Weights of a small transformer language model: local attention windows.
Each number is 500 + 40 x the weight over its row's rms, rounded and kept within 0 to 999. Layers, rows and columns count from 0. Numbers have three digits each. The size before them is the row's rms in percent of the matrix's.

# k: layer 12 attention key, 576x576, rms 0.051, rows 412-425, columns 384-479
# q: layer 12 attention query, 576x576, rms 0.0511, rows 413-426, columns 384-479
k412 099:518502510499451463502471435466464416440512474445594546534486501487420481402462540546454525492460471473533479505482492447519473436512551567456522502569465504455506428550503569497401527505511595519448514489549422509434516508521481509527464557532490479507486511531478487528555502450555550462
q413 101:465402507529511473468496540493497452512415494504520447510395520496468472504478513447521564424491572583605513589514463469538514451488492463459444513421498498466511589456480444503522404494528469508500555492466480496467538514514461541533498499488580598510455488539483469543494500512499552524
k413 100:497457492431439473527519497479455557511492498531398483528482531497536483458583431532538542455469529482506483486581528524460461515517430504474501540462496540534560518488544557490560484544519481593534540503446463483569535475480498454570448555570546621482514480562442489496488535514455534596
q414 096:561518507526522451558527531603479531463445470514575528442494526419539502477541523526538550491504473571520537435513477466522465535519461434479544456493552461494455465479497545474461452532499549472546508498466519520532580472557508502471517522571491517446480442568584519558509532487524513551
k414 106:498397448485576463442422507530552531472533520545500563550459495511470455496510547448521449496552538423482507470502402471481503454539484465528484506500497469435526549494537483507498560494448610461469490534439451484523485454540520470486551528490453522493454500556480502522522546566471480537
q415 100:478460465448481512486580516507457390479477467483473480511521485479472516459480506452533532508581474488548426514563503478523452458550504503493513440498512391514471525462464476555556486546527444470434470530514409490485494456517524505506542509544456510501540449529489509457483528504487485489
k415 112:480420581475520513512550464501423487491533511470560559491469524463479569452501497428509503518454507470512519471453515491486478509467467540503488482413530472536466552443520547502437443490477515501518541514548509464468551438509532515515482450502513461500461495505542470496538515516463486575
q416 102:504492553487527474499502499527585508463485501442504497580498494498543539498438514477514491483495460436515560453498477525471578496474516486513440514466558456463499496530455560530462466517483508487530542491495502448527563548528568497432511491526544540512567461512425433589470452450525484487
k416 096:448513501585449493520526479487550485509528482471532572510558560531590515501471438501551459539416455445429539495497468481477527522509529555513479533476422388480565474485539565483439486435542488500482500504463511443415447478490605519510571497555571496541538512506451485540493471534534518508
q417 102:587535499457509444482558452436410496476494541533521436448459574495487511545436529485496475516488512515503524514543462523478582517455493523467542513501455498405497531481520477576484466487425470462506532504527458454510488522490618519520526497493509560454468502496469480502520477480448526461
k417 105:502461467450423428539529525498471517475514452525476562520420546507477532525491492482491504439503540496538447495499457548506461496490459574398553473509483493504509494529463499464511486519493497484545547471446528496594438488525553541459447499445509614490531493455460427472482425471398458514
q418 093:457504528498503464451514446491492450525568478531446477489544504448535395566520500506533569462527498456435518572429534490452540452474544517425644524514519480486438476461493557485490460517560529540483483532474511492477462460549502520498530499475516446501526503479550510458521510529449563490
k418 097:486420491464573478470450545526514459475492520581457563393536457487456526503547508487507507377508476474459509521480455494425529548482556463457483532540588461499471511483517519517550487503545463451531507463467475437548514448515487432525478497550510506482537532552518495495451491564509503492
q419 095:490504501454454553481474518501482566511597587404438490514526507500520517536545492507567504505503456547570465465463561535548484569522527506547486530488521505523488513463490463534499509528496490547578496500558380510491486515499475501522452431494520392525503507526496459479468544571449474451
k419 103:557479388411474477449493552498521497502440543524518506516527501495441516566489461436546515490526443526459509400448487547545463513448465547542505452475528510557565498400513540494442469501511533462481459491611487554576573531498546554506463465512483502536505513528563493580558502433481504429
q420 099:480429528517467497462530585481455451524519471534588495505486484559490516485509525520464507543420468594500525467487499541581572443503435484494480475498484544489470500466571424446569496393426550517448496488448476522511495529487469526508523487521480469486549533491436531444448550475509557507
k420 104:500503451496580506533537612487547506585557518559515518609477379421421502507501490430493572502480571529448516496562511574537437525562474480467502527488543496498525482520528493524562510545489497567607473560515504501502519549545489469507551517478465499463499519499483474490469491483474494484
q421 098:484498454495484535490495456520511580475528435548474509465457543441490549442515515506615469479503519481478491416497448491481541525495488550491460570450556517513484479473513554441489465510477470479478491455438430475501563447536508468527452440508463510472464562452482529588530512458448522561
k421 101:508528505540545419512498473581508490508509477468450515527537540501425486523433550525486471429545527491528558496559528521537514495510540491506466529517500449466486496520494473489528414515564485462403482510461500515533465465477467454505383498556506490496525467522408518594554567541540496565
q422 101:483553468515490519470521458520367505551462481484429553489528532493461507519498493567499534510466485530467486388495488581523488523563507529489485497449519509536496562570499499565506477444485517444462484493530473515490496378513518514600466544516483515529479490452476514513459515496484566497
k422 102:525523474468491474458487584541438560476516463470555518521471516431486561586428539401463462556532518502534507471512544530514507474417522526440424419510458498477540551467557518612589463417530540512514456436566444519443491510545548539522482454477484446463473525518462441464506533494524470533
q423 096:504566505524433508464524544495405579397509510461565514534506577459542484468535546460530441430515559574517448469513485533546500489467570525467542502427488476586549447508509545444468535473558403466479522457453522600586503455475514564463507479537493523523405483458493499507521455487500580472
k423 103:508549496488533420570568517473480531488515558458490510537483501495465564414502517460451529459473521426576465480491535508419420511437482541525515437522529503530500463459595545481478523484565501447508537491496481454522607479504530564437489543570446528502479572562461466525467476507558454513
q424 103:501554453512492468504482582427533558524448506498558496517537431594575575527521574413424413510459503451503530507562498465505473522525495471533494489575464449365512458514542489478476567551477476495507507436514470469522458533503541561375535534531478476519557539522591515470563490471464497482
k424 105:536531456433523525582478441451531449569502472487533477448560501557505455389461478482536499499482419455458470472503490493522480506536498465482555424495426456489488458526490529468486572558487537503496524508500507477430589529480481534513480559418505520473531507479555468546596565439446562515
q425 100:553471525438526541531457451409510479520416481489508468490491498516511467566470486491418443529455499503501505532478499523486513540493466518574527509516429521524484536521478482496469494522498526512454540534508498480459559453487551490564482588508386509466519536527522541473454507545491507484
k425 092:500433592437492535418431422473499529441488425570472473439513530459502514572492513479513464500459532537483505508498476469437537530540441452461503465569560574521495518490492558471480526501474567501520532502441479417446461463535418551513522541499511512548449523474472495483524523540467494481
q426 102:475504532461485489419519510532488494439481460529545536553440449508566525580519438444485531558503451499505510517516528487493513560466449475502509482487515510402435462491526546523519561574440493382470505576511617506596573557448516439427518491519522565420511534514526505525464566541438469543